config.yaml
num_hidden_layers: 23
hidden_size: 256
num_attention_heads: 4
num_key_value_heads: 4
head_dim: 64
intermediate_size: 704
vocab_size: 8192
hidden_act: "swiglu"
norm: "rmsnorm"
norm_place: "pre"
norm_eps: 1e-05
positions: "rope"
rope_theta: 10000.0
rope_fraction: 1.0
qk_norm: false
attn_scale: 0.125
bias: "none"
tie_word_embeddings: false
parallel_block: true
init: "normal"
init_std_qkv: 0.025
init_std_o: 0.00369
init_std_up: 0.025
init_std_down: 0.00369
init_out_by_depth: true
optimizer: "adam_variant"
learning_rate: 0.00117
beta1: 0.9
weight_decay: 0.055
lr_head: 0.011
warmup_steps: 373
schedule: "wsd"
decay_fraction: 0.587
decay_shape: "linear"
final_lr_fraction: 0.0
batch_tokens: 131072
max_seq_len: 1024
doc_mask: false
train_tokens: 906800000
max_steps: 6919
dataset: "wikipedia_en"
Each number is 50 + 12 x the weight over its row's rms, rounded and kept within 0 to 99. Layers, rows and columns count from 0. The size before them is the row's rms in percent of the matrix's.

# q: layer 6 attention query, 256x256, rms 0.0543, rows 149-191, columns 128-191
# k: layer 6 attention key, 256x256, rms 0.0558, rows 149-191, columns 128-191
# v: layer 6 attention value, 256x256, rms 0.0645, rows 128-137, columns 128-191
# o: layer 6 attention output (transposed), 256x256, rms 0.0673, rows 128-136, columns 128-191
q149 107:33 68 65 51 45 40 59 45 63 43 33 39 45 42 39 47 55 36 60 53 74 41 48 55 53 55 61 46 38 31 71 54 47 47 28 61 44 48 56 64 42 44 58 30 36 32 54 54 34 40 49 45 57 32 61 44 54 53 53 38 55 57 50 40
k149 113:55 62 68 44 60 60 36 54 49 73 60 56 59 49 58 59 57 62 47 24 35 55 47 34 47 49 70 47 54 56 39 79 39 44 41 33 55 52 50 40 73 44 72 75 58 73 50 57 52 37 48 59 56 73 47 33 79 46 39 49 37 45 52 59
q150 104:61 91 50 70 58 54 46 61 48 46 33 44 41 56 48 65 68 22 43 51 53 41 43 53 81 33 62 44 36 47 56 20 51 68 66 40 48 48 51 56 43 45 59 57 71 50 46 53 40 50 48 60 42 56 45 37 68 43 62 73 63 42 48 50
k150 092:51 50 70 40 41 65 54 65 69 35 44 73 59 44 56 20 61 40 67 23 65 41 64 50 53 46 59 38 37 58 37 47 53 41 72 48 45 61 68 35 61 54 43 63 66 30 51 47 71 51 44 50 39 49 32 49 55 71 57 52 39 37 44 39
q151 092:61 49 58 33 52 40 50 50 57 60 50 46 40 30 55 57 54 45 68 46 28 41 52 51 39 69 67 50 38 71 55 55 28 64 42 48 34 54 44 54 45 52 42 41 56 41 35 70 41 41 87 49 42 52 58 79 49 43 68 45 36 63 37 42
k151 110:61 32 53 51 70 43 56 40 53 65 49 40 55 66 35 44 44 51 75 48 62 24 35 51 34 58 52 36 63 39 52 68 60 43 39 45 40 48 54 57 72 56 48 38 48 51 46 51 57 67 44 55 60 55 40 50 58 62 52 60 41 48 75 54
q152 097:47 46 37 42 50 40 40 43 42 54 55 40 56 48 44 76 47 35 41 28 56 55 56 42 39 59 53 41 58 53 36 63 47 37 45 59 36 60 26 48 39 49 31 53 55 48 63 49 64 46 43 45 52 60 55 29 66 52 45 66 38 37 60 32
k152 114:37 39 40 57 65 44 54 29 51 49 34 39 42 64 49 45 38 65 38 50 53 39 16 62 34 52 37 56 77 67 42 42 49 49 52 57 68 32 68 58 37 32 64 47 44 41 54 53 40 50 63 47 60 41 50 66 64 57 62 30 39 41 56 63
q153 108:34 23 52 38 36 40 42 44 46 66 53 49 61 38 43 56 31 63 42 52 43 54 23 43 41 64 45 61 49 60 65 53 43 71 38 41 65 40 56 50 42 43 35 50 35 43 43 44 43 44 66 44 50 30 29 56 56 29 40 60 44 65 54 41
k153 097:58 59 56 51 66 58 54 48 51 60 77 35 57 86 27 43 63 42 45 63 58 32 57 74 41 75 46 41 56 53 49 42 57 48 54 67 28 36 58 55 44 47 67 49 43 56 56 46 50 60 55 46 59 63 36 63 54 58 39 52 34 47 67 64
q154 108:56 61 40 58 51 63 66 54 50 36 47 59 50 55 50 66 68 38 36 41 59 55 76 45 62 26 56 55 51 26 49 28 53 24 61 63 46 62 52 39 63 33 47 55 68 72 29 67 43 39 61 58 33 65 53 55 51 44 38 48 34 55 40 57
k154 089:67 69 63 68 17 48 50 44 64 43 38 65 58 38 65 45 59 41 54 67 65 76 53 52 31 34 65 45 42 46 29 58 61 53 61 43 54 46 30 35 63 54 51 54 43 27 57 53 56 58 34 42 28 35 69 40 26 53 47 44 47 39 48 55
q155 089:71 43 54 31 49 63 59 47 40 45 40 52 45 39 68 36 55 42 65 52 34 43 52 36 53 58 30 51 45 45 51 32 52 38 60 64 55 44 26 50 76 55 45 41 42 44 50 66 55 60 58 69 44 56 35 61 49 55 44 27 49 73 60 46
k155 120:37 42 41 34 42 59 49 35 39 55 59 42 54 47 53 38 39 64 31 54 43 39 50 55 50 62 61 59 57 52 45 61 60 67 53 71 49 37 48 43 41 52 55 28 58 49 47 16 52 53 51 54 43 59 59 45 56 53 44 55 59 43 65 36
q156 110:41 81 56 42 46 63 43 51 57 46 55 48 53 61 44 52 44 43 51 50 52 41 40 50 66 43 67 45 46 45 49 45 50 52 62 45 50 68 57 57 54 42 87 58 51 72 33 57 58 35 49 39 56 66 73 58 54 53 66 54 45 58 47 56
k156 086:58 46 43 57 49 50 39 43 56 40 36 62 44 52 61 54 57 33 45 25 66 28 49 54 52 38 46 52 52 29 43 55 52 59 51 54 39 60 47 31 77 27 49 56 53 60 31 59 48 41 62 46 50 56 56 67 50 56 42 38 43 47 55 62
q157 090:56 54 55 33 58 45 32 57 56 63 53 52 50 61 28 39 64 45 28 43 33 72 31 63 38 59 47 51 55 53 57 67 35 43 49 28 48 30 56 57 37 45 44 68 48 66 75 39 41 59 58 56 46 34 59 48 44 57 36 58 78 44 61 59
k157 117:29 41 47 54 46 57 39 57 40 46 46 42 49 47 41 51 38 48 61 47 67 44 59 56 49 53 26 66 44 51 37 47 53 61 25 71 66 50 63 65 28 39 51 70 25 51 54 48 56 49 47 41 57 20 30 17 50 50 60 62 48 51 58 46
q158 084:40 70 26 56 47 62 42 32 54 46 48 47 50 40 28 38 48 64 52 58 39 33 55 47 53 61 32 44 37 55 25 70 37 43 54 51 52 33 39 69 48 45 50 51 41 50 70 60 44 68 60 52 65 54 52 63 66 52 60 50 54 44 42 61
k158 120:37 36 47 39 36 56 37 38 36 49 60 35 61 75 58 33 51 68 40 53 45 38 37 47 54 65 32 52 52 55 49 56 47 54 41 66 41 62 56 43 43 69 33 28 47 84 48 14 51 39 77 55 64 49 32 44 66 59 42 47 61 56 68 29
q159 112:37 52 30 38 47 30 34 58 53 28 44 45 57 58 50 53 36 43 47 62 29 60 37 56 55 71 55 37 63 54 64 54 42 58 59 49 47 45 41 64 53 49 43 52 47 56 45 81 50 50 56 65 53 31 54 61 55 53 70 33 25 53 74 36
k159 082:59 57 36 48 55 49 67 46 36 50 38 27 59 56 39 53 27 61 44 23 56 16 54 49 58 68 39 36 46 55 61 40 32 55 23 56 37 33 33 55 46 32 56 34 55 46 35 37 53 48 51 45 68 49 46 53 57 59 47 37 41 54 34 60
q160 116:66 56 44 45 72 44 28 46 48 35 22 48 55 52 40 45 53 57 32 75 65 49 43 46 75 54 58 51 47 64 42 29 49 37 43 55 38 49 40 33 61 33 41 37 54 46 28 59 61 31 72 56 54 23 54 49 34 53 36 55 39 49 65 62
k160 111:60 45 64 57 39 56 64 66 67 63 56 51 60 48 44 36 63 51 55 30 21 39 49 55 60 57 61 35 34 45 52 24 52 42 61 69 50 53 33 58 50 78 58 49 27 49 51 54 50 67 71 47 36 44 50 61 69 60 61 55 42 48 53 75
q161 102:66 57 56 45 67 48 53 49 62 59 54 55 48 47 24 41 66 44 38 44 67 44 66 58 48 56 36 50 49 64 47 59 59 47 51 38 34 34 27 70 30 40 34 47 64 70 63 60 36 33 39 45 69 40 33 61 50 38 43 61 42 56 38 74
k161 108:34 50 61 47 57 75 49 46 63 52 38 49 43 41 30 57 54 59 65 47 70 21 28 29 72 61 57 31 55 42 65 37 69 63 53 47 38 61 48 63 50 49 57 54 74 74 41 47 45 47 50 63 59 39 59 68 42 55 51 60 39 56 54 56
q162 111:71 54 54 43 44 57 58 43 48 45 40 66 52 58 57 62 64 62 53 48 71 44 40 40 46 37 38 38 41 55 42 37 42 60 79 48 62 73 57 61 56 46 50 56 43 52 48 37 62 43 42 48 33 51 32 56 53 56 45 54 51 70 58 72
k162 098:50 42 62 55 52 77 56 43 16 35 41 72 43 60 43 48 53 36 43 56 41 61 67 77 71 48 52 59 46 26 67 52 73 61 68 58 31 39 45 32 31 55 41 50 68 30 37 46 60 26 55 45 40 61 50 44 26 39 73 42 63 48 49 50
q163 102:53 39 48 62 48 23 75 61 61 53 48 47 30 21 40 58 62 47 47 43 43 38 47 67 53 40 56 31 34 53 58 42 32 56 41 32 37 63 48 45 58 44 65 25 58 56 28 59 31 54 81 58 34 43 31 47 67 44 49 35 41 49 41 46
k163 119:35 33 39 36 64 67 35 45 33 55 64 50 48 79 58 51 51 69 32 54 51 05 37 67 41 57 40 47 53 33 58 53 50 44 55 62 53 31 42 51 54 46 34 44 39 54 40 45 53 63 34 63 51 55 57 55 58 51 67 60 53 34 61 46
q164 111:53 50 59 40 48 48 55 66 21 35 56 45 64 59 51 61 49 60 67 39 39 50 35 63 55 61 37 50 56 46 37 61 60 55 51 59 65 44 60 44 58 69 64 61 53 39 65 37 74 16 55 59 82 41 51 50 28 52 66 65 40 34 45 54
k164 108:53 68 36 41 38 46 45 43 57 52 55 48 49 40 48 47 30 69 68 42 40 46 62 38 57 34 45 43 70 52 70 42 33 54 35 26 59 54 41 70 24 49 38 60 42 66 58 58 55 71 44 39 62 56 52 38 27 42 48 28 48 66 38 39
q165 109:57 42 51 40 53 79 40 49 47 65 42 52 43 43 50 72 53 50 57 51 59 39 70 53 46 49 53 41 36 58 43 54 50 38 43 52 84 58 61 70 70 42 59 59 42 38 37 52 54 64 56 47 39 40 52 55 48 43 61 62 53 58 51 75
k165 107:42 65 42 47 60 21 63 55 51 25 56 54 40 55 52 47 39 63 65 61 72 55 51 54 23 41 55 65 71 47 38 37 72 52 51 49 54 54 50 48 51 45 31 48 46 53 52 52 49 23 60 59 42 32 71 31 31 67 42 61 47 10 43 57
q166 092:51 60 41 58 64 46 48 39 79 57 62 49 46 60 69 42 69 29 24 68 35 69 64 68 42 57 48 44 44 67 55 45 50 15 58 52 50 68 56 31 52 71 58 30 74 52 62 65 33 58 41 70 42 41 66 39 66 61 41 66 59 47 55 51
k166 135:37 38 27 49 56 56 47 48 39 55 44 46 63 42 33 57 43 60 44 49 54 31 46 55 41 69 51 71 57 54 50 69 55 46 33 74 73 44 47 46 62 66 48 45 34 57 57 54 51 50 63 43 46 38 51 40 61 61 47 39 59 59 67 34
q167 113:52 50 53 42 68 38 46 47 45 52 42 41 44 65 48 45 71 49 45 58 67 55 62 48 55 71 53 64 35 62 63 53 69 61 49 43 34 50 71 41 54 69 78 38 33 48 40 32 60 61 47 66 53 38 24 58 70 59 38 30 35 49 59 43
k167 084:30 68 40 46 41 61 51 75 52 54 42 36 45 55 41 61 44 46 48 56 20 43 21 62 49 79 56 58 57 64 51 41 40 60 45 66 52 52 47 70 56 48 56 34 49 70 57 61 47 44 78 47 58 47 36 64 67 59 47 54 74 45 49 38
q168 109:38 61 50 56 42 53 35 47 36 38 51 46 69 50 55 59 60 53 61 49 54 61 73 51 50 43 45 60 50 45 42 56 59 24 62 55 52 33 37 35 53 49 51 62 58 74 38 51 36 48 42 32 53 59 51 62 43 54 26 41 54 44 50 53
k168 112:41 59 45 62 25 51 50 53 49 60 70 55 43 42 42 49 54 45 37 37 43 57 51 45 32 30 55 54 46 40 39 41 45 46 69 58 69 53 41 34 53 49 46 60 70 47 78 55 50 64 49 40 32 53 59 51 47 47 66 53 54 48 64 52
q169 108:62 62 60 46 57 24 51 52 40 43 52 51 73 42 47 40 53 52 35 51 43 47 51 45 74 42 11 49 54 45 46 40 47 58 70 38 62 62 52 69 43 30 48 47 70 60 52 52 53 50 54 50 51 42 75 45 71 75 56 51 61 28 74 29
k169 104:50 44 54 45 53 65 44 53 63 55 45 40 46 44 54 46 36 37 56 32 32 52 67 61 46 57 52 66 37 71 17 80 58 56 46 52 43 33 40 51 61 49 29 56 49 58 49 40 54 41 60 43 50 18 37 44 65 53 38 46 59 51 53 73
q170 109:56 36 35 43 67 50 51 33 61 27 67 54 55 62 46 37 40 58 47 53 89 63 62 62 29 63 55 49 49 80 64 74 55 43 47 54 39 70 46 46 43 49 44 50 35 53 38 48 70 74 60 64 62 52 41 47 52 48 47 64 49 57 43 50
k170 108:54 62 82 64 61 64 61 61 42 30 41 52 37 40 42 47 43 39 53 49 42 66 54 56 53 50 53 55 55 31 66 22 50 27 60 42 40 59 54 68 58 51 22 46 47 61 66 51 52 47 43 32 59 64 35 42 62 30 46 52 46 50 38 66
q171 109:54 60 41 53 73 51 44 40 61 63 39 54 60 33 33 50 64 42 38 74 48 75 67 46 32 51 54 61 69 58 56 60 57 56 52 52 36 44 49 51 55 84 32 48 48 58 58 39 30 50 67 54 50 57 48 56 64 27 61 52 53 48 71 51
k171 105:61 60 49 68 33 61 54 61 40 41 49 60 58 47 57 59 81 48 51 50 66 79 48 53 45 38 63 64 46 67 47 46 66 47 74 45 33 50 33 58 66 50 74 63 40 67 74 61 50 31 48 39 32 42 57 36 30 49 51 45 61 57 36 45
q172 224:64 71 63 66 34 57 67 58 63 35 56 68 26 33 55 69 64 30 63 41 55 63 60 37 50 41 59 39 44 35 50 35 56 42 64 36 49 61 42 28 61 49 66 61 51 38 52 60 43 48 44 38 42 63 62 50 50 45 56 57 47 26 35 57
k172 057:52 61 46 43 64 19 40 57 42 56 45 71 61 59 56 61 25 51 54 62 59 81 52 54 27 12 40 63 44 56 51 44 63 37 49 67 55 59 58 52 48 55 41 49 56 59 55 48 59 45 60 49 37 42 51 66 35 48 42 64 58 64 62 49
q173 094:64 61 58 44 57 51 59 56 43 42 37 55 38 40 51 63 48 38 57 34 62 50 49 45 59 42 61 37 54 42 50 29 67 46 73 36 39 51 41 24 69 39 51 61 47 41 63 52 53 54 48 32 55 48 44 42 46 53 67 57 46 29 36 40
k173 218:31 33 31 32 48 46 35 34 37 61 60 40 68 68 41 43 46 65 39 49 43 38 42 55 43 51 41 64 55 58 57 54 54 61 32 63 49 41 50 67 26 58 45 38 50 63 48 31 63 57 55 66 51 49 45 51 45 49 44 40 57 78 66 42
q174 106:48 56 56 67 68 60 47 55 37 27 73 53 61 45 45 17 56 41 58 63 43 44 49 61 50 54 51 53 37 68 39 70 34 51 66 62 62 65 56 36 44 41 69 26 68 47 30 38 48 62 61 60 43 63 40 48 64 62 57 40 36 51 52 46
k174 116:53 43 57 36 74 41 52 51 48 60 43 49 65 56 57 49 36 65 25 42 52 53 39 57 52 64 47 66 69 63 86 68 40 54 39 55 44 48 48 40 64 43 60 55 51 48 67 50 55 57 67 51 49 39 45 37 54 57 42 49 67 62 57 34
q175 115:56 47 29 49 57 26 35 38 25 59 58 55 39 54 27 67 39 56 46 56 61 43 45 41 33 48 60 55 71 49 34 49 33 36 47 59 58 68 64 41 60 57 33 54 26 62 60 39 56 73 60 33 50 44 43 44 54 61 43 54 40 28 52 44
k175 103:46 29 60 48 58 49 63 56 52 25 36 47 34 36 50 35 55 37 49 64 57 59 39 56 39 56 52 52 49 66 44 70 58 30 61 47 48 42 29 31 49 30 63 49 31 36 60 24 34 40 57 71 48 57 55 36 50 40 71 48 58 48 26 83
q176 103:56 70 63 43 50 59 46 57 77 33 45 66 68 41 48 69 45 40 55 53 40 64 52 41 61 56 30 62 43 41 67 61 58 38 48 25 46 12 16 46 74 56 54 47 56 53 67 60 38 52 50 49 58 21 71 56 58 40 44 52 52 31 42 48
k176 142:34 46 42 43 51 40 43 38 36 62 66 41 81 67 36 37 43 68 30 40 50 46 24 53 48 52 55 59 60 74 48 68 45 54 45 55 50 48 59 61 43 70 50 51 38 51 45 35 62 58 57 52 45 43 42 38 41 51 46 45 40 67 61 35
q177 124:28 54 33 70 31 50 28 38 46 52 33 30 48 57 30 52 55 45 40 44 59 49 56 42 60 56 59 56 57 76 49 73 42 48 37 53 61 36 49 73 45 56 48 43 48 55 46 28 48 43 68 60 53 64 39 72 60 46 30 39 55 56 56 60
k177 084:79 54 54 48 58 57 50 47 60 45 51 43 40 46 30 70 63 46 68 55 48 21 46 60 80 48 35 29 48 47 33 29 41 37 66 33 36 41 38 35 61 44 56 59 65 44 63 61 42 41 40 59 71 58 57 64 43 48 51 63 37 40 29 43
q178 112:43 83 46 50 39 45 45 63 64 44 59 44 70 58 67 74 29 55 65 50 51 32 71 42 36 53 65 36 44 34 54 09 49 77 39 40 43 68 59 49 38 44 53 47 63 51 46 53 69 72 73 56 50 57 36 61 42 63 60 73 58 51 52 68
k178 104:46 55 38 45 55 55 53 57 40 57 21 57 59 38 33 53 32 54 56 56 71 49 43 44 42 44 24 54 36 35 61 38 62 43 53 73 66 52 52 55 38 32 54 40 56 46 53 51 52 68 68 45 58 58 34 42 70 23 33 54 44 52 54 58
q179 113:68 39 66 52 48 63 69 46 67 59 67 42 36 58 48 61 57 53 66 38 53 32 62 36 52 58 41 34 61 61 54 41 50 28 32 55 47 63 54 38 42 69 55 53 33 44 42 40 47 58 64 48 52 42 52 47 75 47 66 45 47 69 70 56
k179 120:30 37 67 57 55 50 40 34 56 66 65 32 53 61 49 64 25 60 34 61 64 45 44 64 53 51 50 49 34 46 57 51 40 47 46 57 50 52 41 59 44 33 46 24 52 54 36 42 48 51 55 32 55 43 35 53 43 45 59 40 59 46 41 46
q180 110:73 58 54 28 63 67 44 69 54 36 50 44 47 45 46 57 37 50 36 63 67 49 47 44 68 58 54 56 44 57 62 55 41 35 46 60 57 44 39 47 48 42 21 54 49 34 40 62 58 47 52 39 52 36 60 57 64 36 37 56 54 38 34 51
k180 108:42 37 67 51 30 42 49 23 44 60 36 47 55 39 31 50 52 60 63 50 37 30 36 52 52 35 42 44 53 42 44 42 81 68 36 38 31 54 53 60 45 76 56 44 68 64 40 67 51 54 63 70 59 68 55 30 62 40 83 55 59 43 59 59
q181 106:36 48 24 71 29 56 61 58 40 63 47 53 41 44 57 47 35 43 67 57 58 49 62 53 37 61 70 58 27 49 48 41 66 42 30 14 46 60 55 56 75 75 35 43 37 49 64 55 36 55 57 37 53 47 68 64 64 48 47 57 40 63 24 66
k181 107:55 49 53 52 51 38 54 49 51 47 52 54 66 55 44 56 54 72 35 61 49 65 24 55 65 45 32 54 74 26 72 79 51 49 36 63 60 47 56 49 57 59 55 58 62 68 57 37 62 52 41 58 44 39 40 30 43 53 66 40 54 53 54 48
q182 114:35 39 33 41 52 53 45 51 52 51 30 47 59 35 71 48 57 43 37 51 63 35 53 64 58 45 40 48 83 46 50 48 54 49 56 38 50 49 54 41 35 47 57 29 50 52 51 50 54 44 41 52 62 37 48 62 56 76 34 34 67 41 40 64
k182 115:47 48 62 47 36 61 54 51 62 48 44 59 57 47 53 43 45 44 66 56 55 40 46 62 57 50 31 50 49 52 50 64 50 32 65 39 50 63 52 43 49 38 65 46 50 55 51 41 66 74 35 53 57 49 76 73 55 53 45 56 65 62 44 24
q183 107:55 52 51 41 68 61 59 51 48 28 54 57 50 90 37 50 54 37 45 47 58 61 56 34 42 43 74 58 49 41 59 47 59 62 84 71 63 50 37 54 51 48 48 42 35 34 57 55 50 54 29 47 58 68 45 42 65 36 61 55 67 49 63 42
k183 106:32 58 49 58 51 64 54 40 42 41 49 47 42 57 46 19 59 51 45 42 45 64 46 39 36 50 67 57 20 56 60 56 67 69 46 43 53 53 55 41 43 51 26 63 68 30 71 43 69 43 36 56 48 58 57 60 37 53 52 57 51 63 51 28
q184 113:67 54 67 73 59 43 59 31 33 56 74 58 51 70 51 47 69 58 40 57 47 48 32 42 74 35 49 66 24 52 56 40 47 54 61 55 54 57 50 66 34 49 54 26 64 66 32 31 66 57 56 42 44 71 45 59 60 52 38 31 45 50 43 68
k184 113:62 44 47 41 39 59 35 47 57 48 39 42 59 45 34 33 52 11 59 42 33 52 66 70 40 70 54 55 36 50 47 54 49 53 44 81 45 61 45 39 61 39 49 60 28 34 62 48 56 47 60 49 42 56 54 45 47 54 51 79 65 58 51 52
q185 106:44 46 42 27 62 48 50 29 70 49 53 41 64 74 42 48 50 47 40 34 60 44 44 56 52 49 52 57 24 58 41 65 56 70 49 65 71 46 71 60 52 69 62 59 40 34 51 50 61 54 24 33 51 41 53 32 46 34 28 55 59 31 57 65
k185 103:54 65 55 42 30 46 48 57 27 52 39 55 36 55 42 52 57 36 52 67 60 60 43 35 71 57 51 35 42 60 48 30 31 53 49 41 26 65 51 61 42 49 53 64 56 59 51 50 51 41 59 27 62 58 50 58 68 44 79 48 52 55 54 42
q186 107:65 55 53 63 45 48 60 48 43 44 54 48 68 56 58 53 54 56 62 46 41 41 72 51 43 50 33 66 54 45 53 56 56 46 35 52 45 38 52 38 48 40 58 46 85 59 52 49 38 57 61 52 58 52 55 42 44 45 68 47 54 50 49 61
k186 106:44 48 50 29 40 40 29 50 55 45 57 46 33 65 61 44 59 50 50 51 67 66 68 52 54 38 73 41 42 50 53 43 57 35 52 47 52 50 56 62 65 66 35 56 56 37 53 31 52 36 46 37 45 39 49 62 45 40 30 28 54 62 57 64
q187 111:67 49 31 42 60 63 45 43 50 80 61 54 65 36 55 43 28 70 48 54 51 60 65 31 29 53 39 58 27 50 50 53 78 42 31 71 51 49 64 65 42 54 44 44 48 47 55 37 40 34 70 30 56 34 55 37 57 45 75 52 71 65 39 34
k187 111:56 54 47 55 34 53 55 43 73 36 47 62 35 57 60 46 71 48 49 30 27 76 56 51 42 45 46 41 41 45 53 58 40 49 72 67 43 70 61 52 53 59 46 44 40 53 46 54 50 56 48 40 47 58 39 68 29 36 42 43 32 54 49 42
q188 111:56 56 54 55 37 44 47 41 49 41 58 55 53 40 51 55 68 54 56 61 49 64 57 54 31 56 58 65 66 50 48 63 64 44 57 44 36 68 29 45 28 33 60 55 36 46 50 44 27 33 42 61 60 37 56 53 76 47 34 46 39 45 59 58
k188 113:36 60 56 49 78 64 60 43 35 56 39 45 49 60 30 66 35 59 50 38 35 53 55 59 54 50 59 58 36 35 48 52 53 49 36 44 77 48 23 38 56 34 65 65 45 78 40 67 58 25 62 30 55 34 54 62 35 49 56 33 35 58 52 46
q189 115:54 67 45 31 19 37 58 52 60 38 52 45 39 58 39 36 40 57 33 65 24 52 36 34 34 34 22 55 51 44 48 29 67 56 31 54 47 41 50 47 59 35 48 78 35 55 68 46 44 46 55 41 63 41 62 65 56 49 50 66 62 51 56 40
k189 115:32 55 52 56 54 62 36 38 38 54 69 50 46 49 30 55 34 57 52 30 46 69 72 48 61 53 73 46 32 67 40 68 48 49 49 62 40 61 54 51 49 56 18 70 45 34 75 63 49 44 71 47 58 65 31 17 47 42 38 42 24 55 31 56
q190 109:42 22 55 35 57 48 59 59 54 26 47 60 63 49 42 69 69 47 27 38 55 50 56 46 36 47 50 53 62 25 44 34 55 60 59 67 49 49 64 64 60 40 69 56 44 45 63 61 56 26 39 81 56 34 71 45 60 54 73 49 32 64 62 41
k190 106:51 72 42 42 41 42 52 28 36 69 31 40 42 76 24 56 52 47 58 43 55 57 71 42 46 60 51 51 42 51 48 53 40 63 38 46 63 49 49 51 56 53 54 49 37 28 50 39 57 56 48 56 43 43 62 40 33 47 43 41 40 42 88 58
q191 117:55 55 48 51 41 45 53 63 51 74 47 46 37 58 33 21 72 58 62 64 53 35 57 24 61 40 67 46 40 34 43 55 49 40 43 58 50 41 69 70 37 62 48 63 65 33 29 49 48 49 66 43 49 43 51 39 38 45 64 42 46 54 58 52
k191 114:51 31 56 58 34 44 28 47 50 24 64 52 43 47 71 61 48 58 58 27 51 56 46 55 42 38 49 53 45 52 46 66 37 66 35 73 63 65 46 64 60 58 29 53 30 81 66 46 29 54 47 44 58 58 34 38 41 57 31 46 65 59 38 56
v128 146:60 35 53 53 39 63 48 64 63 46 50 42 51 40 48 38 41 36 50 18 58 34 54 27 57 56 36 53 59 58 87 53 53 63 57 62 43 53 58 74 44 40 56 47 52 20 44 44 28 55 46 44 54 55 52 26 39 59 34 53 31 66 36 61
o128 131:60 36 45 40 34 54 21 75 54 66 56 52 35 55 27 59 51 72 55 27 45 19 51 42 51 63 40 71 56 59 53 57 50 59 45 51 64 70 68 34 44 66 44 42 38 41 70 40 48 70 55 44 50 41 43 43 55 44 58 66 41 39 61 52
v129 131:62 34 37 46 58 43 54 58 60 50 55 46 43 38 51 54 46 44 51 55 23 50 56 71 27 48 41 70 32 53 49 57 44 50 20 58 30 52 51 28 50 24 65 57 40 52 24 47 51 48 59 66 57 31 37 19 42 43 77 37 43 68 52 53
o129 125:54 34 49 49 28 38 36 50 41 49 44 39 56 47 41 41 57 50 51 60 47 37 32 53 42 62 51 46 47 48 51 65 42 54 57 58 23 45 49 50 55 43 50 54 61 52 63 62 44 45 68 79 52 24 59 61 54 64 71 35 61 50 65 48
v130 127:46 57 59 53 72 64 43 50 55 46 37 45 35 36 48 54 30 34 41 37 71 51 43 44 53 54 65 53 49 24 38 59 36 64 39 39 46 60 74 48 79 11 73 54 31 37 52 60 49 52 60 57 38 50 63 19 69 67 25 39 49 55 35 47
o130 118:51 39 46 33 44 56 47 66 48 34 47 20 56 59 32 68 45 39 48 44 53 47 60 63 60 59 48 52 52 57 36 59 50 52 48 49 49 61 61 39 58 54 42 29 33 38 47 39 63 68 53 66 48 48 44 39 76 63 59 59 53 62 50 49
v131 140:33 44 57 77 14 36 57 33 71 46 46 48 55 49 60 53 35 49 52 44 34 56 51 64 34 46 63 41 25 48 43 60 59 55 57 51 49 39 53 48 67 58 81 25 49 46 46 59 46 76 45 46 50 58 33 47 46 30 59 60 37 59 63 49
o131 136:51 38 40 64 53 49 56 14 55 40 41 48 46 45 60 27 61 42 59 31 60 36 51 68 39 43 57 33 33 43 56 48 39 62 50 62 36 38 61 63 56 59 68 26 51 55 60 47 30 63 57 49 51 48 42 61 33 55 30 55 47 73 44 36
v132 134:39 40 37 61 46 44 61 41 44 62 41 55 53 26 54 61 38 62 57 52 47 57 51 60 45 41 42 58 60 56 51 52 57 56 31 35 46 46 74 43 51 49 54 32 51 69 46 39 65 47 65 52 51 66 38 61 56 67 73 53 57 57 53 55
o132 122:52 42 43 73 26 36 51 32 64 31 41 64 44 29 50 28 51 52 49 65 55 59 73 36 58 28 26 37 48 57 48 55 60 68 60 40 45 42 54 65 53 48 59 51 63 59 37 45 44 45 72 44 49 41 88 54 45 63 35 44 67 47 54 66
v133 126:43 46 51 48 49 60 78 59 65 43 36 54 46 52 81 49 36 43 69 20 48 55 51 48 55 52 67 74 60 69 54 55 38 56 71 44 44 60 48 47 63 21 67 35 43 58 56 39 34 30 61 53 51 65 30 55 26 56 55 50 56 49 59 40
o133 108:25 67 38 66 28 43 52 70 72 44 35 76 55 33 46 30 54 54 39 15 59 66 51 39 53 43 49 60 47 52 84 53 61 40 70 40 49 43 51 64 67 48 71 70 42 50 58 62 39 30 61 31 46 54 60 41 30 50 63 66 53 36 50 48
v134 142:45 53 54 49 46 33 58 64 57 29 43 47 47 42 47 60 55 61 64 66 61 50 68 49 58 42 64 32 43 67 52 56 56 43 58 22 58 57 48 51 53 59 63 36 53 43 55 46 64 45 57 42 47 32 37 70 55 68 65 51 68 71 39 70
o134 128:55 57 49 29 45 41 78 47 53 48 63 41 45 28 58 36 61 58 72 73 37 38 48 48 38 36 59 46 45 57 52 49 57 41 44 49 58 51 53 55 46 68 38 35 68 34 45 57 61 55 56 55 42 39 51 32 53 50 59 51 63 69 32 56
v135 123:60 23 36 32 67 51 38 57 49 59 21 61 66 48 41 72 66 39 47 44 77 36 34 74 38 46 59 47 62 69 47 68 59 32 20 59 59 54 39 36 59 36 29 62 45 62 56 37 37 61 36 44 51 43 36 50 39 47 77 59 64 36 58 53
o135 117:57 58 42 13 40 42 51 52 46 44 18 69 77 34 66 57 43 40 36 61 54 56 60 30 47 30 32 28 68 70 53 47 64 56 58 55 54 37 57 51 58 45 52 57 39 57 46 55 48 61 48 50 67 48 47 52 60 57 55 47 55 13 42 66
v136 122:51 32 67 57 51 50 43 53 48 70 35 48 59 39 30 23 64 70 43 46 49 35 28 53 43 49 48 32 31 38 39 64 52 41 43 49 47 31 41 54 56 54 33 64 23 58 75 50 39 59 42 52 57 53 16 71 61 48 52 46 55 52 30 56
o136 122:37 59 58 19 60 52 44 39 34 44 31 24 54 56 39 38 38 60 49 51 41 44 55 67 53 51 30 41 45 30 49 61 59 51 44 57 26 43 40 60 78 54 53 60 32 47 66 42 42 62 32 30 41 35 50 53 66 45 24 47 46 46 25 51
v137 138:41 38 38 37 60 55 38 58 72 52 40 54 37 60 60 58 42 55 60 51 57 67 50 59 47 55 61 39 68 68 33 52 44 45 43 69 57 64 55 41 63 53 34 27 53 48 45 36 48 37 63 20 48 56 73 60 76 46 49 58 45 49 66 58